From a checkpoint of a small transformer trained on Wikipedia: 144M tokens.
Each number is 500 + 25 x the weight over its row's rms, rounded and kept within 0 to 999. Layers, rows and columns count from 0. Numbers have three digits each. The size before them is the row's rms in percent of the matrix's.

# v: layer 2 attention value, 64x128, rms 0.634, rows 57-63, columns 64-127
# o: layer 2 attention output (transposed), 128x128, rms 0.378, rows 57-63,121-127, columns 64-127
# gate: layer 2 MLP gate, 320x128, rms 0.481, rows 0-59, columns 64-127
# up: layer 2 MLP up, 320x128, rms 0.475, rows 0-59, columns 64-127
# down: layer 2 MLP down (transposed), 320x128, rms 0.545, rows 0-58, columns 64-127
v57 103:514528455531487500460485507518498509497527530499505501526428516489489516481482501477453516497498508496496503493533495482503451488538501485514495459480537577487465541498464502553532493462509501
o57 113:544551539448500473544510485536560507473473496511483487484522487477530512517515463464475507500527518489508493515518475480500546554509508485488558485490503455541497534521523511497545527508485485
o121 101:514516515509479465496475477443510505481513483516478487493457521515523475522479514498499456544533414512513491521486503504526489502438471491471465549540517527519502528505511465517491486523509529
v58 102:473494535468464478518442471511548551536516499514484463470475540481515543486514449498501520500490529539481489520532507535483471538526449518510513495506551535493520514470505538495483495528527467
o58 097:530483492469543496508470483512490505471488493509491530486541480463541517544508513508502467500497477499546486496530562520495503532510489471473455460523477519505507487513492511534517523502437515
o122 107:517504477512532476462481499440532526501561490512499536513510515496500474524519465535489513523484561532502512471449510520517526506488509561502511525471487501478528487495538534466495470498457501
v59 096:464485463511506504467460532444514490535483523525524517486501457519537502558505482492558541481483492475504484514531510500509535480552496506491500513526521552512501481519506512500501478550540449
o59 102:501529502503510500494493517515501563475486538532503501511454491524472501517508461488456500530511527540501507497470493522533461502505504548504482462487538461494441528488524551488537505512499475
o123 089:589499461512487513518483549529485481520508527492494497498516514498525510461491487538496505508503502502477540434461517510477517474497509480486507491500442497523489515496468506515520484515441486
v60 099:490497512523488492479505468452503487500491499511546467509525507536485468480491502482492489501497554470540518497451531523500456483540532503518477535504478518495492510488499498500497506530487465
o60 096:470522514494475478534477470458466504497478449498508484462540515470513536470510475479517537524523521473525499505477497509484512490550521508505497529489452505488515533519508520471512467530493493
o124 102:507441507504537503518462508518527498534518490488488524490503456503470486501511490489515511528483479495542532520477510513516471462465545510539501500501486524486500442496517465543501511516549460
v61 103:487480467482506545500509480518480496502490499535481502496495509489540482488448544489519503515497489489527521502480513511500533480504506464467511525461514534440493486476499525507527429493529492
o61 091:514470472502484495516509490501505510504495543499503511517443486479487484511415449461514554490501530472533477461477501457530470522541517533524483487491511479491527481511516502542538493520457526
o125 113:489475469503468490449519549502536481491503466506483499506488504544518499466561516515488544501508480504541516487496549512467499498506459528489525497521475503556491505537495514524465506502474517
v62 096:501498489503526500473451500464547456504523482519456542493555540515519463474558541487491523491492486490479476479549511565506496520486479511475505463532525542489493452490525492524472529504458534
o62 099:484478552512493481503482499445467512497528526512507439534504504484481515482481483480470473459511511510527460492475505506475492536518492492514486470493521506483527502507493515502516468463467481
o126 100:501517480509491521534449521554481497503501478514470500542518469467522514539465513504513488531491564502527524495498529485481514519463499483492496473467530464530527509510483506485512463500522513
v63 095:488459481513434460582480500461516538436502502506493529487581510508527512503531491488510472489518466547456484525473542559450475468531505514496503503519491480534475479500507478506472487510527512
o63 098:496473505521482486498540483527491539463486488514476473503504478498502425505528497483522501462505447534516493472481493518517477520510441526504479498484448496513509467502465500511517481513493500
o127 101:500493523519514526518463498531503462506449505473469523529484502463497464505499537507488527512532524501503452570474480513521507475522488576466543535456517504468503510454456535501566522498498505
gate0 110:528509528525515524496490514513536548527478525502527487476493465466515485497475518491482504559545495504505505546518525472513488506468514530479464486483470509489515513510501498479472496508468479
up0 106:498511464505522518491502504494492518481500498527504484489488492540503502506560538506505525466456512455460484506479506513512542473503469468522512505504526486471492536520504544504507489504444442
down0 103:538502494477477526475534482542505531506549517522494541518517528493534512490496501478518547509478486469483521513525511525497501531476484507515521482508525490427545506562512517492523496514465472
gate1 109:490471533493475490503515508482475514521546506482494488476487479549500523497503487453506490492507470526538492505491482497480493533507483509505488515495495452506523481479515529452515514442473546
up1 115:491532512490498501500479503558539518483493540515520471532490487455493489515518493471519494508498514481441513473507492512518496449485505509486452470528515497505491510525518481489499498465506504
down1 105:504510521508504521539496536524502497519520538525537518475512561512529473504518490471507487484476532515503520452526528487516497479520530546476495478500525501483531498500483499537529496446518569
gate2 110:465536538510546519538504540501466495496514494472552508445515499521511509476508539490487489495479528527499517521525466521505493494488534504512492524491494530499527466460518511475528516566479558
up2 104:554454497517487456478518451527537487508515515513441465522513496495484475506473506494530467529503532517509483496507517453521538523476475516486506458532540480530478530476503511548491492459505459
down2 100:490504489477512502527453512504479467523532466488512484481498484483489577522507482488516499513513537515490462528504499529460504507524511533504489486528520529484472499476500489505441487492504503
gate3 103:484503486517494479474545473512502495557504466566524483495445521479461493463510503522506454518494458537504459539539472511503500476502514453486522497517519513509544529506492470487511518501540457
up3 100:469455500527496498543488519475504492499520503488546518470517523483511519450504511501460491504522506520450547509552560513477521524498496543504503511500499474485470493506510503517535495482510478
down3 099:515518510494512470519501498478542541486515492470486514501485520504530436498553490501483497535448498500514496471513541463511465517510510527515491507528501514526487484516523496482487496481524486
gate4 095:541539513509531443460531522510503489478507483509522482492462501499512456513509470554478504450433519558497464488523463514476470524440473503522493520533474507480525506555480530482466513503494494
up4 090:481496467502535523517522509528551482529495488558500519478478534570463509510516487490519463504484499495506541516506490532517508442526491526480536476493508508512519475473487494529496510510508519
down4 098:482512537528544523526517475512483483497528506522550572486495496550464510538532465483471512504535472453503501484514494450496513485462502486502484464476510520481530495496493508494546521515504484
gate5 095:497524496520502469501461519517485497483517521487498473497513487504492502511515511507507492505479552522529452501500525506505505506536484482518500480458522505531480501511526440504469489480534505
up5 097:515527465521468508530454531534464487506507488467533484507528466546491501480520486498519501525503467479509506471492493509508514523460478517502490457476449482510488528503455489483526465510537484
down5 100:485505510491501443483509510469536518513487483490423495483520482479515482514516487489470487531532476485498493499485485515463474467511522458512544541524482400502498510473522475470501462528501498
gate6 090:516529466455498477514493491496520464517531473512514542462496521525507493483527479502460551511496513517484521504479505492483508534473480495528506520534494495513532509454523464559496558509497509
up6 079:476489479520494496552471491507518517483507550501487516517513494493502479532520508513510448490494544481469524497499519493484508467521510475530462477497540492526528536530487549535453535487467470
down6 107:538530513488482515530512532504497497515465494542508452489519466494509506470453529470523465508487516528481491505487531512512487514529548524474499480480525505508450472508476484526487544538507521
gate7 097:517560495498517502514536505545540516483485520524497507469512484494437501532485479442503484468487493482551488535489546489484454476483519496520490499481452497474499542503501505553482518490504522
up7 098:487480549468494530512487547487468487487520529457492499505514519548541530489504497497468520497458464465461493471491454506513527494508510466534491523489518513536536506469512507491483494503523450
down7 094:483526467559490525509471492498468499474489458506520513517440518557527497486470480518489518519455513524512516468476518473490525543497480500507505512534551530448506522515521484504524494487569491
gate8 098:521510507539495497473532517502512530475556489509518544488507480551508521469483539468511515541540525500463480525512474514490498495498475493494488514502526540520478553486528449496465483515544501
up8 112:491473561480505478518524511483474462467521479505514477541513453526532505492476510495515507528543499500481508536519513514517486471519471508546470510499548488511499477466480481525496497469426489
down8 105:487522490503483516526519518514502468479501521499550477532531513511501468461521496501498481511503475515499519465499505528467525534502513509503493482530504475510535483513441502544495535531520528
gate9 101:537501510490486540544446497480472527516503496489502460477503527494510510498483506478528459487507479507499482536512503481493526456478503455532486432561507478508515555514508472515524493503526465
up9 112:494513517477449488494523504498456498488479460498496535446524490476448501549508451491477484443479497516523512546530484502485468477528497488506512515531459496484524501466495481510534482512493516
down9 094:462495493489531496490502522516524515526514506503452520523521498485501466496537516552526491473569471511475488506508529520521479493486542500512511521450465508480471472503498526477502483525551485
gate10 093:483534535478505529506552503470524516525519478537490509546499486496481491514529506470503500476484502571529495475537553512529465518525508515501513518488504507529551517475540480489490482459520537
up10 104:484478511512493483528509515539474539525439479505546494497473488526472498473493498463477483470527506467500479537506464495472473470483539483508543491485498502470517525523481499501548448534476503
down10 097:480485516443459548516489524481471542487485475496510507467496487547523495460554491499536482480501536503505495527529486431519515498480500550514484530486511498492541460509519470519524519512522494
gate11 089:491507543474495516502486509513506493500471485478515435510490504505475476520535498552503469491506537517469509470506488508501480517488518487535482527484470505505489473461463517497506476504520520
up11 103:489482452498485515524502495564514548486500511516514534510493468496476490475502492517505436520489480449505463517528490484471519475496535476515481506493493514499551518530511499514530564527512471
down11 096:468487505518495471510506484526525466495505471515491501492527512468457504512513545502502517517497509474522483477467524470465474449514471496469501551513525505503498547544524520487503478485495481
gate12 100:500502505515499468508517500484486489517502505472532454540563527469475503496565481545499459478514560491521497502464490543460502514523541471481478524533524477507516478502477534505506479492564488
up12 103:523448484550523514490517452493515491491472429510482503466490498529529505527497475525473500501524470478429467511481476526505509507501498490457541517440522518484515496513492515486520489500503547
down12 103:503447484501553510489496497479497499518509497491472493508484482524511472473514514523470519477451522521487435497508500503527458487485500518485499527497490481538503538510502499531522485470482523
gate13 092:493539521505495504501518489483484504518481507543521515482536462492505508492519502490516481522488522487481493496527556511514474507515475520534478477537501494448434482505493475538462501536499505
up13 102:517542490514537478514476473476542463464495505477499529535576463472508515488508505493512503531540483521492493543471492516496515508499490493464507552501513499445501485475507489527495529518513545
down13 101:490501524515529527529463524468511538485452463531523475526560482487530512563498483508497515516485481489480491491524490498502488522489481506520499506476488499469431496477522539510448462497452479
gate14 101:484483519468477473462524468500490476564516516491495504483488512461477485515542526538454522514489538516510479485487523488525528517561471530489458513467556507503434479469531514496461491487541517
up14 094:492521511478498488535480519478488495487456484527445480482495491532555509505470479527522511557506504482496520532501478443499489504421490516474511493503461502521506458507519495447520504549489523
down14 094:517485504534477506522468513506517489473467512518503493504510475529509516506499517500501460478530484492490464544477486487560553495529496499529453540525500522514474495505472509483485493503517540
gate15 101:524546501502540475499469506515497533504511479488502461463499450498483503464514526505473502527505529543496528512541478543470515499508516494503430531476530486450465500508514505508476507535516499
up15 108:533482503511525513553499507492499503511522514476480483471517506461519469443501503520468486542480520531535507536468488534441528483466554481509487519495486490507486527483513481474443497549455503
down15 111:501476497480506517467483477504505457509535460490444492508526477510503540489460488470464502490519529524500550486553555501520512466507476505492490497508469465456489519498531457483482449490442476
gate16 099:535478518521537502469544529480468516492488501518482485524478493503541502506491492502537457486507534516504536456527475456515515546513512480488451537482456533496518496512537518477481483479514455
up16 095:538509502520504521537528482453519463489508525493481518436505489440471513467506491465464525502490539537492524528501527502498517524501531506518524479527486480480519536477499465539479517491495506
down16 099:480523546498500537500529516482473472489482532497432524478482451516531512505505481514473492551525483497559532493538493512482503461513486511494508498452512499521485504501494517499452512534478467
gate17 104:517487514504517480515522481532496458500461486506473479515515522480455465446492486497479502536489511501567496528554526547480479497487481532486484534522511498478514487451533487492496518518527541
up17 099:487511515480489497488474532515513459477450465494499547489525484525505498458501497513487481517524522462512531536520513495505515486443503519511533556520531479520499518528507470525493517567531498
down17 105:509506431450530512507520487503516525496504510511503515467476482504492486493503540541523496494504539513477537494500514456520520497470469484473512535495504495504491504463474504502445500507446475
gate18 091:478491452484530484509530513470512468481524498470546516497538536547535512530452472493453514468504472532512510499518516534500495473484492493505454462523496487513441519469538484522504505491485508
up18 090:494466497517497448480520469488474492473494530493499492522500502496500508547488494545506501488512509517466555530509521505482485461518521509520524530530529518503472517492500554506506463486487511
down18 091:500533478485493511543526510534495518507529484478502521536466534538518489510469476500501479495483515464487474500488483438505474445485520506476495496465498452451496500531538511510512500480539453
gate19 106:475537498515508432485510484513516438498518539523521502471516468523495500466495488467514473525500513549499510522495497540541488486489538465503525465537469471493530460508504486524475510494560513
up19 096:503496508478548456467501506537509486454470470518479497479503507488563468546471466501509459503485496518508486501479505499517511487542532468497537479512508506509494532534493457466487506485532475
down19 100:479493508502480494486497505497523493484457499482442480483521459507497498499471539544502526506555463493500471476517516506519446480524489486501511516482475505482493501545488497506502467479559525
gate20 100:540552480521509480530505483519437501488493512481517479457512475483520471466490485544506455543491523505482522530512519515541489499489518507473558491527511517533507474485475521500562482547528498
up20 103:483474525461497519503478532500521526533513477500520501470489471542509522488512475474511535458506498479541472456471432503478511498539492484509476463496530508456503512510499504515467505488484524
down20 093:483529518500539507526477470500469512500512493463505498482490497481496510502533470473527517503500519510507494541515452509494519514520486526487501472498519541520478479485505494525501503505513489
gate21 096:491480504504497503496501500517508514510539520505493507453498535503482496498503534531527499518466538553532493457468479456533504472495495503451487487496513506471481547462502462480507485519468567
up21 099:486514489507455465505500518462498474464467501515486515468520514477517491459455504460503519515498533509503488468502517478525491547464489449498501473518487486497476479484532549508514495532520531
down21 092:511491527515505505479497500495501463503488521479502494508508481540490528490499485525547539526536502489516495485507496474442486492481481504472474477533505510462460507457482501565487487543493486
gate22 096:530524503538501543501512495500486465492528473507523490464497519518483530527544476499489511493470558526475486476494515506482501499475454491488504446527509480475513497496502511485505488543460487
up22 126:515498511465536560493477487495497502480510494534531488473523491482509476516544467497475484509519510475538529516496521507504506506484508503494489470523485461535496572494489502506485442505544510
down22 109:489497522472542536462474498460482466471533544478502526494481501501534468475493491481497503497482469481485513502537464503561506524500526509510485521460505499523497481540477520523524454473531481
gate23 095:501532506486503486518540485485482522529466471475499495515472472497504497517464508510488486488560540475504504515540509521492516518472496507522474528473480467514521509509495451519484516478555469
up23 088:521491464510523461472520500503488446508489460496531487499453530493475524494475520516523432507490549485516495544512504479518495529512473478490512518470529508464477495510475488497464551464526474
down23 090:503508517466480471472496476505480497507489481499477481556475502490508499515515539499495482499475493502491459491494513492481519555554492498488475487499489463508482465496498464515562482514500506
gate24 087:513473541505461514525514480518485490522503468484517478517526494466507478489520474528525423513491493491525528476501492514501477464515511508524534511466518517494489470502497484489539517477493487
up24 094:490468465479486487535541449466500478511466486472537521510498506465488489512511506512537479516487505488426460512518476455472531537527493468481500537509534508496516479531526498516516534482537471
down24 089:536529491491461471472502521535508496482509486525514512527500506493481481460427491502537477510487461497512525485498534485509526498518531486497485538496492478486490493498503496499490481492491554
gate25 101:560454516490516495495505470493450535494512506540491495486510501485531470532475472505523526526510486538523491484506517498487534533472453475481466476487536437442517535517523508522501511501463480
up25 104:508456487500475524531500463451494522511485524519508516571500499495488524480495544472554496514521502501511452520500483470488537496518459517533473492464479511475522510545495482499492497486477480
down25 098:494482474519476506545501499548523507475522469457488440516474518523487552481461547547436520524515493489453527504483513502495494500526498537499527470486513496518490497507492436505541482482506485
gate26 101:510507517505503498499518521477509489512483496532573514461500478498519517528507513505515489473488496523495551508521538485465532487520477457527514456516545526475521454531495487459469533544510557
up26 099:517525505504540515553510467469517529482503498455472522514479504505551551480507492503446496462469517519542473511495501484496517573470491495462504521512519462477500499513514530517439460507542489
down26 096:492530488496513507526502503476519509474502495499535438474504478515523485476529523528463543483489505509497490430481488541452526508514489470526490482477520497570508494512467512532498528480480504
gate27 108:542473457509545502465496509538441490510521491495474468496507527506504471468520465501524516521478499518465478535474469541539504481510464503487489555454531478492507504494521479478507503498494532
up27 094:489491512499475511490510491520520476481463552501471525488558494486489467523555530480483465502503504481492453512494483515469507480517543500440517507453507529486484523458508499504465490488484537
down27 101:542503475455495471467506507498482530555536494487491504527515483469510506443515523459499534478467532498526507528481524494500509520464487531506544488439514469487525496497484506477507493524484487
gate28 102:493483542467531479494525500495505495460476499503495475473511493494544496499495508476497492522504490546502548503529483440523507498455551473469522513522492479520450516514534446481477519488505517
up28 089:509535485514542484486519484467480454477509464499490528484534516484523529476547476462475516500522475507497498524502529519516503517483535492459498474485464494532517470485542532522430488486477498
down28 092:496508518516489489546476505454480496492491551489511524516522484513490487469510498548503510498519515504517431467463551549543507495493520474548495464508500486493498446523474508525485546492498537
gate29 095:496504553522489495513479453451520463505499518518539510477528512461482537511514481481520527506457505528513495471480515500481524503485539485524534507539517519509494526506557503506438502528502516
up29 096:524499478534520483516485491502498447491486486480500511469498498466477458518482489481511542467521532506493496509501465518506520513600497500476499494521470499535474474491537528540497458514460485
down29 101:501523503472508550512515515494500507476520514493509503544514517490500469487507488523503504530543505484491492473508456499499460519469527519525518497522473507542459466498519531537483503510515522
gate30 097:541489458535518496506491515472501491494459471515479476452492502431472480534477483480477502521476524530506478438515472524474491465458494477492520456521494486486500554484506481499503514531515496
up30 094:493530507446524527510466497504464520495503504517479464435475472520493519473473511484546494527528505468541518498510497506491496474474494553490498493480515506511512499463479456473493500466506513
down30 092:527521490488499506480478484459539441482557475504469509525528480466523503484498506496505516476488514494463485533518486495458486489509485506555496427505477494462498509483475484443446487485466528
gate31 097:507477526467480524517534470482457538542527495518471496518495502539525459489511507512557501513469540521469466460533536518518481477490517498528502497467516513479474519528462470504499533474503479
up31 106:508504461507506496525488474472521507488492530469539502539502506523493498499487500476515469495551521496475484548534474467520510498483511445481487454519485487462518513507511574520505463470509487
down31 105:532528496444502497483506512472488486522477523505493478488517519501481553527509533471493493519528483489528452514507510535549489541464479535467476471529517474492482484464504500537521510443487530
gate32 102:494545463492484454486491484519499480503529466464492564434507495525489502517500490465495477480498508521521508534518451473512537535538532502496531504496467521552483470498523555518513524507495509
up32 100:495462528500473503491519506481516490457513483495507445500554538483534487467515462517510489479495513497489487484460555495475433488486450543500501518496506507511484510509502522515547526497479522
down32 103:525512527485529500532520533551495444465489506483500462525494448455511506476525506536491520499460486484444516508477496520484530510483468489471485555526487507509496489491502492505518515453472540
gate33 103:550531528533515519472525533494535520495556489470510481484446541512514469564497530492486519523513517557507493477461441546487504532500499547496460479520521496498491485520517515448501485522485477
up33 094:510524492475491496472520499499534528477520561486515531468476532496493517488489542498513518492545530526526521521507484524494492576518502522460466519539523451475490491512530466550455466536478493
down33 105:518489495498529485459463502535486446460482543481460483510506525520477511470481544489502484467515484492524495479498489460511490506496489471521504516470509487505483505477460469515526488524502519
gate34 097:519461516513449550466505509507436516519481467520486526498520489506480486485485510494516488540493505524518496517461463461485518535531505487509472513502501475481521509547510525492459525502538486
up34 102:503469487533469465489534503491511502470490492478479492491548448485481503501471517502559517493534501467498449483485501494469534493468496479508471527473494574484513494541502488506546539493500475
down34 100:437515477503495485523500488501486501487487467475465507517511477479500539511444500502493523539489532510478520491512528522467534487485504518543462496516491499462484505505501535517485503524527493
gate35 113:499486486513472466507481485518473487538460541489528503508512501454467516506521494511490519500479536498513479476554486531494499487513524482543474482543483553543471515488504516512501476507505514
up35 113:464510543518441474527515516525490450482520488500487496492470510520527573448549506486521469521519543516513487508506503457455498513448507494499468525467473458524431506526473497497521487503509465
down35 104:527517504489492497487482516461531533503502456528508472491506508481505522499534553541537477507479517517495488502513471498507562489481539500478495501479552449500494473569514515498519479482483513
gate36 105:502450479489472500561450478476505496547500521481501489442522556477496525469530518503509482518477498530530480517529487449525516514544513485523552523527478493508495440520487466509521537460517531
up36 108:514441490455501516527471492496539482514470499495505510472512504491484496493499495484498491494453466471507454508555487508543477498564502471536542516490483512519534465459492501529524535469535496
down36 106:493450512450466518489498528490511479488514493461520530489495526535479476527520485504483539470468479456468477515530520479510491503495522531469498521479470515477538530458497506502533466498507466
gate37 107:533532529526514530543519498482496474564529494528509531500521509545493489517479460524482480487505490477535472509537505507521480496566480476498490511559532485525494519565519494466485483517504480
up37 118:479454519497486475532522539503461489509503502545509483519466472492550505463478520473535529550492548510514472470477523499491478491492532484517519510474484474513512542477504488521535540548475537
down37 106:484513527540476480481505490471498484507470480453490487517522515522504489447551533500481485480447501513525503499447516466460465529474529490511511499525514515496516510510519498561536505503529510
gate38 106:552511501509518495541533532490434499505499556527508501455514496503501523457538503524481473536494478503511496540482487498464533534487476494529501477533529498480501498514514494493469508507490504
up38 106:511504557516550500501526471486503462476507506485503508473498450532475479499505525468507534496498503500511468534543462544527540530485514501493499465532530505451525511505502487520490498515532510
down38 100:451517511507504503492498534496515441485473528486516538487520500497484547519491516486460465523489492494498481519457498467526484481530475491512479457556511526512471523513520451523490513531524465
gate39 105:470504490456488500482482523468475502527466494516523507499522503443528529492509534543517503515453560464514487499535493497487509470529536471502435467487512488534499478515510485491456540511502484
up39 106:525477502512474505512491492527493487534514490528498507513515497531522438519466515491516501510490508516518497541437495511503478558515432502446457499518505494466478537516547533523479485487498494
down39 101:522503545513549528491511512528506465511486520491557499501504503511511530496474471478493477460495484461509493485529501473483507473516481461490481431506470482487487509528502435525486537476453505
gate40 103:537497555507509508481499494483527503485496515491533503467488466495528479506467508498515567457481524513528496507511525499422527502493531539523516517485527513485472551460490486526477531473500523
up40 089:478484452510478502498489505528511506486535480486483506507496518536474496532524515518486487516482506504508553505458504523502466502541500485482494513503523512505493463507491486506553494498501507
down40 096:523539515526500503503486485511493471477505501520518493463502455503505487542496482469498510451508555474517494471464459514528466457551515495506476533496478513499483475486460507492508510505533455
gate41 101:498559510498514471553492509490507456539510546459519455506543506498499503474496479467518505467503555542512444514513556511530480537547495480455497526554493486492536504487516459517495493517505516
up41 120:476543478486487482501509512501485541455504484423490535548486480460480503501527452495481537487492495515484500461483473509509546474498478521535498511492505553493531481496477494539509518484523469
down41 113:502507487530487478493569492482509536514558503442533496544489510434488554542467492517523511488526508442477469537507520528466521533508494471522483437451461506499488490532503473485485497497442463
gate42 092:512484498511477507518483506488481477463477483470505486468512530509458514529497474501455504522463514514482509500461528490481473501505512521495477498526496494532484464510476498476541490501469452
up42 111:512504516550482523493495510527500512509503463444547513478479547510459452494460500498499542504516472502517498470522508464520568496463495496520503518444517469514472502497503495486494493494497490
down42 109:492499525510473473507523542510520508462484505521515537531502561486502503506514523522511482552460515495513542465526461499493505475560526522558476517482531474449516502543488513509489543496495488
gate43 099:470498505518485498514501498466524484473507503468494492495514497479538526508494473521497518461536504508492491476469488500506542482534552480470465477511547472490513478526550532491557496538490520
up43 111:507493484486480515513475479465557496500460501504473505531526494491530491489456506469508494499490534521512474512517489463526525524536533468478529506517521508540495495522578454475515486525496513
down43 116:469463478508489518508488472478510510477508502490498472458472536462526498491516548449502523479529465490488480465455505493460519525482462462493528489512506525474514441508513532469455489491529515
gate44 102:507506472516538559462492488523497498491505550532520476489509499509469460520495484492463548454495507524504518487524494458506521502485541543493484499515507516479468492487507509481499486510487530
up44 092:500510474462537484507501517495524444503494447455533507527516467471496503471476458511514543507477518504500486525498508494511489537513484515457518497455473473463499499528498494446507488509497478
down44 104:493511516525485469490545539512555453507500469500496485474525459474511469457524448515521515517485484502530501525457491515455503487499512474480536529471500550517524502489483518505460484526495493
gate45 109:507537486475523491492479507494502482517519557526558447473460474528509472502472486436482477553494513562497465487537494451483524543483478458533511462509513477478516524515537527499475505497515549
up45 101:528561502467499478514487467468514529494452552517508470491461496523526530485472515500478463480517502497465498520522512489505508544486453482529525536480521474517497471518501483514495431521481525
down45 105:542517533517488486471539514507518526500478524499477545499507537485502484472506581540532459510516492456511517535482528472498466452477494470468523490477512488501491511459515534493503521525477468
gate46 093:536501515496478518562496492502468468517487513542511489460484482521489488496500513498463466521506483495540528503503492510517495538485523504544519509526495469492438496498541479493510539547516525
up46 093:452466489520460545484477507502479476533465478474472508455492480508486520474476522508503512439469497503475522525514466512498510471543524513490540466493437534482466495439463457515523525460541531
down46 096:558507495562471496482542505552501525534462487450462482508513528486466516464508482514478506455452505505480497520536491461519527499516509521487582526481462515476495498497532490513488472494504514
gate47 089:481511500543490480518525487529487473498498515521457478473504507513472492476497497499488489476444493448495485500540498565516486511496512459515511503537570507468493525504489520506452495501521475
up47 091:431492469485528473510493517495527509517498514516475480525520488462504503453514505524492465504493504497501527496539505526524458433480490489498479504483481497500507517519477488539493472467506509
down47 098:500507491499538479492511533482558525538472459468495514504559517503506497511514495506514484470518488486471535459508511472487494476555466514556479494539515433505528505488481490482491526527498462
gate48 098:482500530513494475523540488490464553533539520468510511540528503516487476454542508488517474503515509523502488501496485469538483503522489517507534527483487458486525480496483551538515476470466474
up48 097:520492503524531521509519495467474493449479492519486521453505499529533560495512467485479523520463456514513467488508469515515553503495492496530479476490471496487484526514472535497497483494517493
down48 094:478518533536511493512448501512460465493519544490505502498482484518513495530523456488502494492498544509497476505490472514529479462546501521485486520504457535516519520485503526492510504501486553
gate49 096:513495494510523430506490490468527477510500513519515494493495480512524521499491469536508500524486460548501485524531480498473485477462509472518455515507481496482462569465517454474474499516493512
up49 099:524501497464491526527530546524517540492482498534463489516516489494513530524499518499538502518482530450516530471493522484501519524477498487560529491536472506541490526507495486471494533494497519
down49 098:465505524463517489517529488494450522525487511484497504499490511511499466485539472522497500533512469473523454478525489483548508460535490511504558503536498456546510517457540512537530520500490463
gate50 114:504493441525503516523535515470475468483509485499500470524536495479516490526478522540432481536523509495509511501525552486506487565475506506494451490495479504502504505546507514496489524537493539
up50 106:467478490500428517468494521473479498493538535486497514473493486545491501510436462496493483467483504436480508458527466501515484473477530479546467471504476496480473517525502475466483520523476506
down50 102:477497523486482501450531504462471508511506514496493501535458504436529501455466500482539485460541504517488474523522513507485507500504547518511521525478495518500484505440550468513478477508467491
gate51 102:525431511486473533498541466511503471541537492500486456490546500514505474554508458484491498517482510521456482506478510490469477519505504500493475486482485477496472508473453527496463520493561500
up51 094:506492508505525473465515485526506489527520483506530486497459544474514512466489535510532504512518491526487483494508483498508498494503528492510536500558474518543516464470539484522574500505465461
down51 089:482547524495513530512517466483494482525544518495519517509504536535489489484486473520495473525548524477481474487521506496527488499493493499529486464495485479479482514529533537540479497501496472
gate52 093:509482512505530540508500492535501498459469489462487465514471503504484499502499496507484473463503501541530492504513513471506541490508490521485455479496482484504521471502489526537498536494508460
up52 089:448503499475464514517499487483495547508525505488510497540485490508503521472478514514458508504518488474515477504503466483547521491486555503525538523479468495522527464488480462462502450464540470
down52 099:495497507522473538538479464487501489507495490519528506511505484507517497454517507506511458517505488480531482508526461512479498452543542536491489479496490465478500501477506513526516506496490521
gate53 097:483519497484525521499508492494489503529489460497541510555461488474483536461505494501500450549499518482520448507541467486473501499501469470529484462491483518507479522502516475497508509480551464
up53 098:495543523524490492482522518492444490452573456508462445490465508496480453540523502473494452503538493484476492495519499496510499538507518493526483471557553531508505524486530488476467500512512511
down53 101:533525481480472487466522482501494488501513494467495586505483451491481516480509476529496470511514516497509471517499478539496504482508503479518497480520507454489482486520533530453520459526471451
gate54 096:528521484512512523468493429467509521501514508514509464526511492500485521486482465516484481476524497517513509524525482485536495508517520521531508476554556535527517476526530575537476508488479513
up54 095:534545504524475526508500485495519471481516505495534521493480525473445488491494482550500496473491502524508420520505536531498501480519503522517492498579502521545530498534496524509472467516505498
down54 101:512503450439530486491482494525524520524527485496485476507505474504501495477508481450508531520541521440521497528542469499542450519480504497529463491471486483513511501521523487466475505486498481
gate55 106:484512476501517539525474525523525535499517456490514528504510533535535483463499468516553509530458482499520492464469474501519488505481495461507528521525520460497470457520500510498463516555538464
up55 110:511524475497508494460535545499472517479477486477457515546498451479490480557514482530472479497511506502465513500520500485480527504530522484533471507516513493519514534521480504551495491482580501
down55 101:530521489505491502506487469525498467474523484509548523526500509466472490501451542513530507514522526502516519460506504562487504496500466440513494496490506492498493523515544468487500475557481461
gate56 102:487491541522486490503536495514508479514551518503471501514451510489572524493509493502476542522541480535505512491482525522497482500476486524469483453527517503495508468515502519447504494512478489
up56 109:523489532485468522496462467462551451530498531494501470483458509467483515514475536514445539480516504530525504538512515486450500513538479484507492518486503537491491455515528534479518474457508508
down56 112:492504521503496486490510458531494477475516520519512467467529524523517499499494498465459501519502512469486525499456498452483453500538491465504513530474502527493490496499543480516509448516507533
gate57 099:546488504497439521498454503500519506507508481517507486467492512551501526457456521470491513480539510442528492526489463546482507515502466508462444526469551518486461477479486472514450544511515521
up57 109:499499481504521480522499484484485462561461503515517489461510442506503488519526495465502498520523464475492522519564511498536461525487510501512533489498435455533531496458478501514532515500468509
down57 103:503501495587481519515518497487517494464503526526505489535525445516503545488493505466481515569537534529488482478534469487470504468499542519493490511480488487558478481540508511519529525474510515
gate58 098:507547505496535463487498465451454469496519527559503483494474508492523523505509525500513463491478527503531453512499499470505523505481524478526512490492538504486461509491518516410488521510509489
up58 099:509481462523507482433522487486508533492532501508538472448488518495462487491513522538516510530472508477479501502513502489509499536458478499494549512466530521522487518497515509474500515494557474
down58 112:508496508488556507464511490489511513479503510512498462505422509497497473501481532531498518480506486468547512503465518497520498518502497460473496537487511487542466477456483513482513520521530476
gate59 096:511523484476525498464438514504475493508457487471502491519494530469527498506500550514489519451525506511489499445491493511559493480499463502495517452504551532489510509520517501490508472517491464
up59 079:512491496477535494505462514475540523513478537531544483486537471518540474483484532517465507502476468523532502493495467462520533530473467525492505470536533440531502481500483545504495460488495450